Part of a small language model's weights.
Architecture: RMSNorm before each block, rotary positions.
Each number is 128 + 32 x the weight over its row's rms, rounded and kept within 0 to 255. Layers, rows and columns count from 0. Numbers have three digits each. The size before them is the row's rms in percent of the matrix's.

# layer 4 MLP up, 704x256, rms 0.0974, rows 419-469, columns 0-127
102:142140089152036067149184068113103177172121117113153091143205152110057149140116128102119152146183153076078107086078112137148087170111151112105148115152110167156117114110070173134149152119120171167125085107183070114143080171078103159149112132137142014117175162145143142084148120119079167099133091150157119135150127163127062144139106123190019119104134124088109082182114148140137139122084
097:159154116152156190156124080117173100178162113156144144060129112114075114124107098111162107127152097127159153076144166143077159169137094164079112180111159137158137102123086124218118138139136083119150096135112157115084142169111096176071089110185146092069137175109112131124129077084130074102085141095134074119114172124111112141150159123121089107140132100168133146087186120107120149179091
097:125060164099129167093134152111104174176172159115099113137188109094119210124106120181102161137149140149125107158072123127142072201129153098150138150130115118143078123109172069167127133184104103153149097131095140083120104119179142163131181088180138092209149075124131081200182090118132123086104125115110064161122079114105166158124107159086112168165141092168135127171110122166111140147121
097:118136103142140135166105094155089139120148093112163150167092155084109144161133096145123150109192184113112088123143104130105139139093141091075145117100140196130160137161098124101155147147142177159160132096080074156103074201132148149080047129165176177100116035132160102074110084107127088118135167137119166151064138144192141105057111136093157098204165156146164100088138129100175080065115
104:131141097154181075188115190131117117089135156121145152140083111102085113148125125111122111116109071103167098165203123121104124083125186138176178121088151087135087144135086162166108094098128079117126137110098124114095074099138128125152154132097112134148135147139164053152111128166123144064160161106169082155123065147180138083149118144084149125051155114148114177158129093185135150104116
099:119095162107138119104116069060151150176156124129086148118146124101091158095147103090138108139066118099142097131143117110115090103138132075093111206101170122083133118133155099103117112210067086098153087159083124128167118133131151161136120154115123113148112157156117180145183096152111170174110093104157114129150100151104134083142156122083132134130180166122122130167114130180111081137094
101:113110108140068089161092105103100158115157181116099106115155158131145121074108128106138152124086088122103113090029084171123136095133151094145127137123145205129171132125139128129161123172130191145128121122152167148078154150157129125131158099095147093128155155151118129159106104114111163118134141063119070143130150140161136189168126072187131104179178075125123112152078116170162152128151
102:081201175100135158111166108154107072117122118136107173161134150136123125096142145138065095090172178101141108137119127098149165149084080152099121082139150151106093154136148097120119090093185131064145101106138107099176159134141132142083170163120162113077169074105185138079145147161139166157117156108149135083179080106127111161111176124155143132208105121121160164145152120122151154117107
102:184086158111154111096133096142164165154139147134106122095126095144093130099109142123141118115131117148211130110159104103190114164154120114121134108143126142111163107140161139146090115121114111121170096143105139077163138168112112151132185085130226172132100211142137084122123078091114158129168184106103177203096166087138171098077100179104095137128096116158148122229177125171078123118147
087:108181131112147113134137077129145135133170137140161088122111148140126178103170159127134190174130196187099116162064128145108103121163111144116144148149092065151171149072149117121082101136078172118158119168142099124133134112085107163116183156140143128072167129103109095096150067145143184117122122107059163112160116186116129121060125085110131078101123138103190124165081146130146135104091
105:130106136174158119154110131168136093127158149159097141156194152162140079130086166144113106076116145140100143156165091081144153152088103133133206139129117110083124119116096077109146138123084093138138119136136122073071155084107159156126121124134154190064114111105163154075177092107064116107113134112110155165132144128159123128153148163158122108163117071150108150097148081075123087077142
096:107120136109115116099095092213161041192132124140092122123142113146109127156098160143100165036171146122123150211131186158090177128111167121135196134197115147177165154133124209166136148148157143135141115102132144164098146127086120080165126110068068092116171079165159119160139097144139092078115066081136068091131192076149121136132123096152142121143107138102116119138119130083142122083130
108:165187099148084113125096150139133092141122128068135137075105145148113084162142173124144084138156154130120108123145086105089140188100091151105144088153108123127109200113100159122174130195166099106086123107185153097098066086124125068112073105142132112171079107128091104179175163112132085114169126139198097062079090090145200153135139164114195141105184152155128126138077192137135149131122
098:158162157114136068106097121094180114147096182157204144155116060118101154107103117162146134150136143088134121132182140155099156130157091142130123184109095191150119128136124167141097089151139177147099111125114152134152170089139124138143109070086108150143168128104159135156116145079155096081079112115119059178120095141127177104116192140096088160097133140142158092111081151187128174110123
101:183116099107116140136169123103140084104116144136163167136113110203116105120171101145162184133170155083122095121103132099101137156136128197117140108101118104128157111110128111122103166122125109131090173143087191132138177186113149151159187148066116105129164184135115092105150099090078130134092117127125119162086138154112141142086118151081106168153087093127097183113227132123118068169130
102:127140123151205158107150121153211133126162185117158140153162109103100138121201163169139180164119088166109120103113164147137099143168130102105162082155140112080149101124143126098089139142144152122099092112167165113118101133087153164135059104121201073098083200110057099141107110128169090196102125113165163153112136136110131131121183147076127138172094133078099100115169102137093129109168
100:138139149131127114140126151153202122105144152081114108091157114149172185192211116170143154101099156113046132096081123156115131135142113088137149103110156144099156146057140123127194171071107120110145168120089110112120148085091118161141155058087178144119112148147144164183158155160107138100119129161133150128106165135188111086135153115136109147134152132152160126153169132093144065142172
107:135083128113110105191101144163143121101196185112105068062143146175095122149080183178059124130141104145160135091169156164070177102099095131153169095148165126092193086081181146157098155154111132151099141078157095060125166125138123162108120150129112127132197080121130091142111157061146139134133122166162136102152200173132127132143045146096073197125126141121105145143065072124138198096116
098:130155111168157158120078143153063136114167134140111108083120137104089138168142090092058104175051096113090133118170119085184120138140113183147177111161150151149169156188138151111118115113132154130118147056048150134126115135143167172099109150105115124173114138113089108102167154134154148162159050113151127174144136106165153119128210153091107121094127160069187133162139166101088091062079
092:100088174097170134130108110157131099116142145087118126151117171127101169156118114116146141169136065151145040170133133166149116136092078119106173155162150130150074067116137159135087128111136142132169102142113135161141128157115139163134085141091153154127160067174108132149172158164152146141137116183109077124139144073173125026154196133131110186130172047143175127118140155149180120137182
104:144109143170159091098102086168115138168079188138115117151120109143109086169163083073094067140100194164153092094098115131101158151073119163110154052127095102185115140130088107091103129142142115090114155130151129099123118158109118113174093187142129118091127134071089154094141050178122134104172116138152178096173153111086099192178125132093071110162108098138070147144115127095156113127138
098:094131117120130140119109114173098068112177151080128121131156162161035137134160138145101088169076152159142111112168158081081093160105152122143136106138130128130053190115184120158144141118190188158171157097144079113166051148084124137135180144113117138158141138112131099157126127132165136110134091157115136179094135109127105163130174125146158118135161108131149168100115067126111152089129
101:091133177144109206105146152150113074151126108186152129124124127127118140097139189124118128102150129116095109106103122151106103167207176124147149108164121160133101145149117136178132101088150137157117170116159169123105206148114072130104104130118126101085105106054155117090135186129134151157177133163113096082156108187151120046189090133158172126068066153166076148086134138153103181136065
093:138127113151135126189052112129117176130113115202103166124135095140146152131107124087122132145118142137124139078133088169137131087093108136160105139201121122086100182133168089148143100127183112106112158121102146116130106131117142138104106192083183155096129116100124179109204118105107094174081141132120076085149142184083108108182137142114130057180090220139149156106133096128151115110110
099:185177111090153166073135101104117186163109104168091154130154100139151179122087144175217140138099100113118189122107158160116109171099173133157063157102076087164215152177086135143087111185130132154148105159120112088117154111128124101147067053148080143133126089152122125071124131084138112135147138118158149045134095089137122091125150113164169133102151142118158163143156131180146113143132
101:116093125134143135165096094098119137096127147091194109215176138179136145109106145116102153118112111129132139126108101108168122122109126154170122115161169118114182114115138154120196122094106101100143121081156167110102168133101060126118089156111130101132118138121126136098156123180130143183177178086071040138115126104088187116124111115089119142127134112147125079144103157112065216118119
104:128137147118085184190064100204099089122133126185177156100178141165099129151162129119108140157127130136127098153101099078125151128162140121172158115101178096107120153116142051128177077102169142130140175168090128129153114155129150142115089130095104131112179152142128165126111107171216137146131110075090116147129091074143112138114121127121171144151124175113141117127120125082146122124134
106:117187135058115111190121087126130137121132162161139122105122100133129125148144088150041127145142126196168100113074093112103123117132148147163157113118093142147144135086159137120132084136119163079108100098095105185091107087180144163182129198129123087162160206109192156120091165154132155105095141126132103137142128171072113155124155147122072110111147136118097133115155103170129150107128
098:171162164108153119129135156107154153144121042129130144149119143066097082111126134140108142162110138117149079088126076194132091146123056110140057080080083066134139149163108202091065139183146182127134117049148101096094142129177116105098126090082098118109104150132086172128143095129079122114125081150094103088134135131160136130146159159112095126190146104104149110192180141125067121129185
102:144099132148137107133137124049145126085133122109086176109164090137093153122099190124117096130093104133115064106155069138110084143133128162057153116138057125110164167207160155105112110106109112135027111158133166102097113170128137101145155152136143180145170155131094142085111221178143152116148179109097123095116126189108117154129164138118142115097154081111097142124134131138139178119168
099:170136147101083076145166134130130073143193122093144110162139095056104092094080106195114099128120099078145115141116107165120091128179145102183114193082105139165085154133136098125099107069078086101122079169128128142190107131144161135022139179082123110105140118133173103124201108111108159146170165150122147140102090113097113182105130153126135120136085133103104096144131162172156140105114
102:119116144123141128180138106109085135141182106148113154115145163080064117036189114132139146176148097157158133116126160130161078117147164099161183122139157135123174157089117161167123130095118149149177116125129158126140160144117166095165149121167105068100094128110148172118141155141098142146066084114143165168120095137185111131107107163088111070129146055100120114134170150095109089073123
093:100127177106060146110074174159172149103128140121084123072105140120092209109125148154088110112140125142049102119087153212143154145091140127117087146142146132047132152118127117119137120126083088135131125129088185093156127055116160149156105090162149153115161143168198141099112098119140102159169175142159108112061120139115158187114187056120149117167131132180068135076105119153123117130164
101:170191158147121168122107121137108117192198157111111173080174144148082111146112136115149118190151162124173194166094120133116134102135119114168116138092160122149127159162097130077178073171177113151128118152093125096200107201105142108151107091129230132182087110118121134129066117154138117120138137085136143156137079116234089189162110157121089188109133129133140149109086092139167163079145
094:156156147149079133151070177142108140105134150146124119134188182147105114108179182151089160089142160183130095156123127072103120083129087079167157136107090096114156125104115145174071184167151160124181145166132189106128164155129147090126107108134197187194175120141156068149114177183118146125106154095111134166121138153169130127107156137115134138101110150148171145112030191089178141143098
098:179114141120154093145078086127160155070085091174131156124161124136121117098123168150062097142079180075110111101127132099097088133082114128106187139120155075109157146071091081130168020135175167152129130125185144136138079164106058155166108148181142108141080145136155155160110056117120134114124174147115154124055124181122083176174086083120108125112095159173089118128088080090098119127120
102:153106119092089120162097126101103128088127114133092194149140177142151134162114130134146150088121140118052187187123086138189097131169094153139143104101165051071156158127148140162083169173145096180183129147139147122095095149138107074077141102102109157159115089093193138086112094145161140137085156144145119170095195116091182133132096157111163088135082138134154188205187120099143167141106
101:079138120150095107145141164144093156171103116107148139143164148136135119121159142099127140093159164084105103123053172160145120079119169142124109111140185123143155124201172135055143149169193083109136063127137153139118085053086098124180153177152151136118086135130086114123152118121156105142143121096121148128121129115117092142141146102138151107177161107078184151152166153076251136122091
099:076152118141073157130116110108120174076125092087095122116141146085170125094156123091076101095160162158163157142144106128099152135117126100052109144076162115116114075176104156143188085090142180132116119103131157141149209158092097064126088156103083129036128140139182142160114175105126102087113095109143203182083188134221094036124104100123071129120150134109137158153145159090106104138121
106:106130131167085146142146164123130176082124153130160129099138101125066113116130097176151132122141104085125134139123100115169166180101116133182150143100153089191100135141090150117166139143174100120101113079135142118093140181135097145164121132085110112085153114073122201089116100139169160153073115126078134145185148148099193130186119146116133074109156198124149144164102122136143124203174
096:152176149146130148118151180101125108135135137099127129069184139099060110108097113121087129126124116170165134152142168091123120151129038147137150104101154147156110174111102164126073114088128148111100112153094116046105120135124135117081154142107089080068089147066174137126049164162177130130089175103087121076129096119120134093087131133122081168100121161082131132140119096157114131176145
104:169193142162132125125124078168112146122106185114114082117111083099132139074123076118087136144128102155104137104126127136137161119070135147143168102119117131217143106107139121160162091123136190103160127150090058087149129117128094102105097144122158099123104104143142126123094162140055155138156072105145125150147106092114128099096168131132152106092190136170119149155128165098109045132136
103:124106145157180163118148093096129141147089060107094094131129138117117097186084054155144182102073123086130129129124104080129107124129154107097124143147137150084123096144160077228102167125122108187096161103171088126128129134124175193124101110192149129133164165097125140123109106106140100141110176121152137156109128158109090108121160109088114124167126157117083137125136126143088140194153
096:096153102082119175148110103189140111084135168155123136191167139169145106201110063096166064125167137085080124157141193112108189092156139117168094161109135131097113135102161177132105150183160130126111162111147117107128107169103079093150128158082083119110134132126142072152126143120130120215183118124090151142139143178071099127129142106115112141108161112169135116168111173078215143162097
108:116111111185151124139102127077190157176133106092127133129114109185141126127175106101138099130121142119156126118167127180056093170087060185100207126121066131090181112097140070181158091121200150091097114159125124081094120124102165119130163147158175149086117113152149158135096172118094128123096120106157109082164116104155063110151137154093145099131163196138134076167124104123138144119089
100:138131145139211101081100120159124190156151127154146160176171150138139103073108130118102126147177222088091141126171184134056155186128117128144171049154148075168178139127159146143087165156091148151185168172187114141164119189106101145109160145115086154181119118128126169137128111126105126131106154163126107151113144142117141153124069107081095202130113155179121176074112103125146209167121
107:114118118112167110155099149144137174159096082138147092160195153114132066165089133106062158146097113098140122177072137084037151150110132153136147161095114137080155117103129144164068159071137064091069152134082115145125145142127096174168093151122113193095107158045139101142142134150155112101203179165138185086143167171127090099132111136108158091150101130151144112071136123120103191146177
101:140128128122132201181130091134124120097130133176130099182139138095194115146139141166169155176150078131091133182142138130114129157096147084126141149122118118209157167137080132067122171183199119107152148138125114115131136154096103114145146094120092167137104101136143157123102168094140092085127129142114123089089080134094168126070201173096202128190109105189109094084093163121172139094115
104:147131141126152063108142131113072181168131108114178157101114095115115122126161102155098128188128100145104112129180110113035161093147144099149173069133133202100130159172125139117138118138167194160137118135124138094084139061141091182168141088102108146093101154122167104120105116110148082128140143068144152104095176113106151127083143145092103093141136092131130112152134166137088157149135
101:159143103150088083080144055175120184111125143168088176154182170174094119138068141148165106092137132106162120134118111070087108106145067166155138125115197123150091083127079130117150177161058111115078133143120119135131132123107142176141090133164177103154081087098147179161051172161109090145109101147085167132141131087135141182160117137062140142149082120148143160130091160117130153136164
100:148094120158071090126086113185098086107095127133170192073117152122133125098155081131066128119116091142097118156175138124122123120094099190140168079094096121163116118114108094205120124125110087162141089146113066146103162115184104095109142153160151129099140177172114104099155091124145142147133157183221184107086103077145140111148108110129092111073147117154118089128126187162100068108095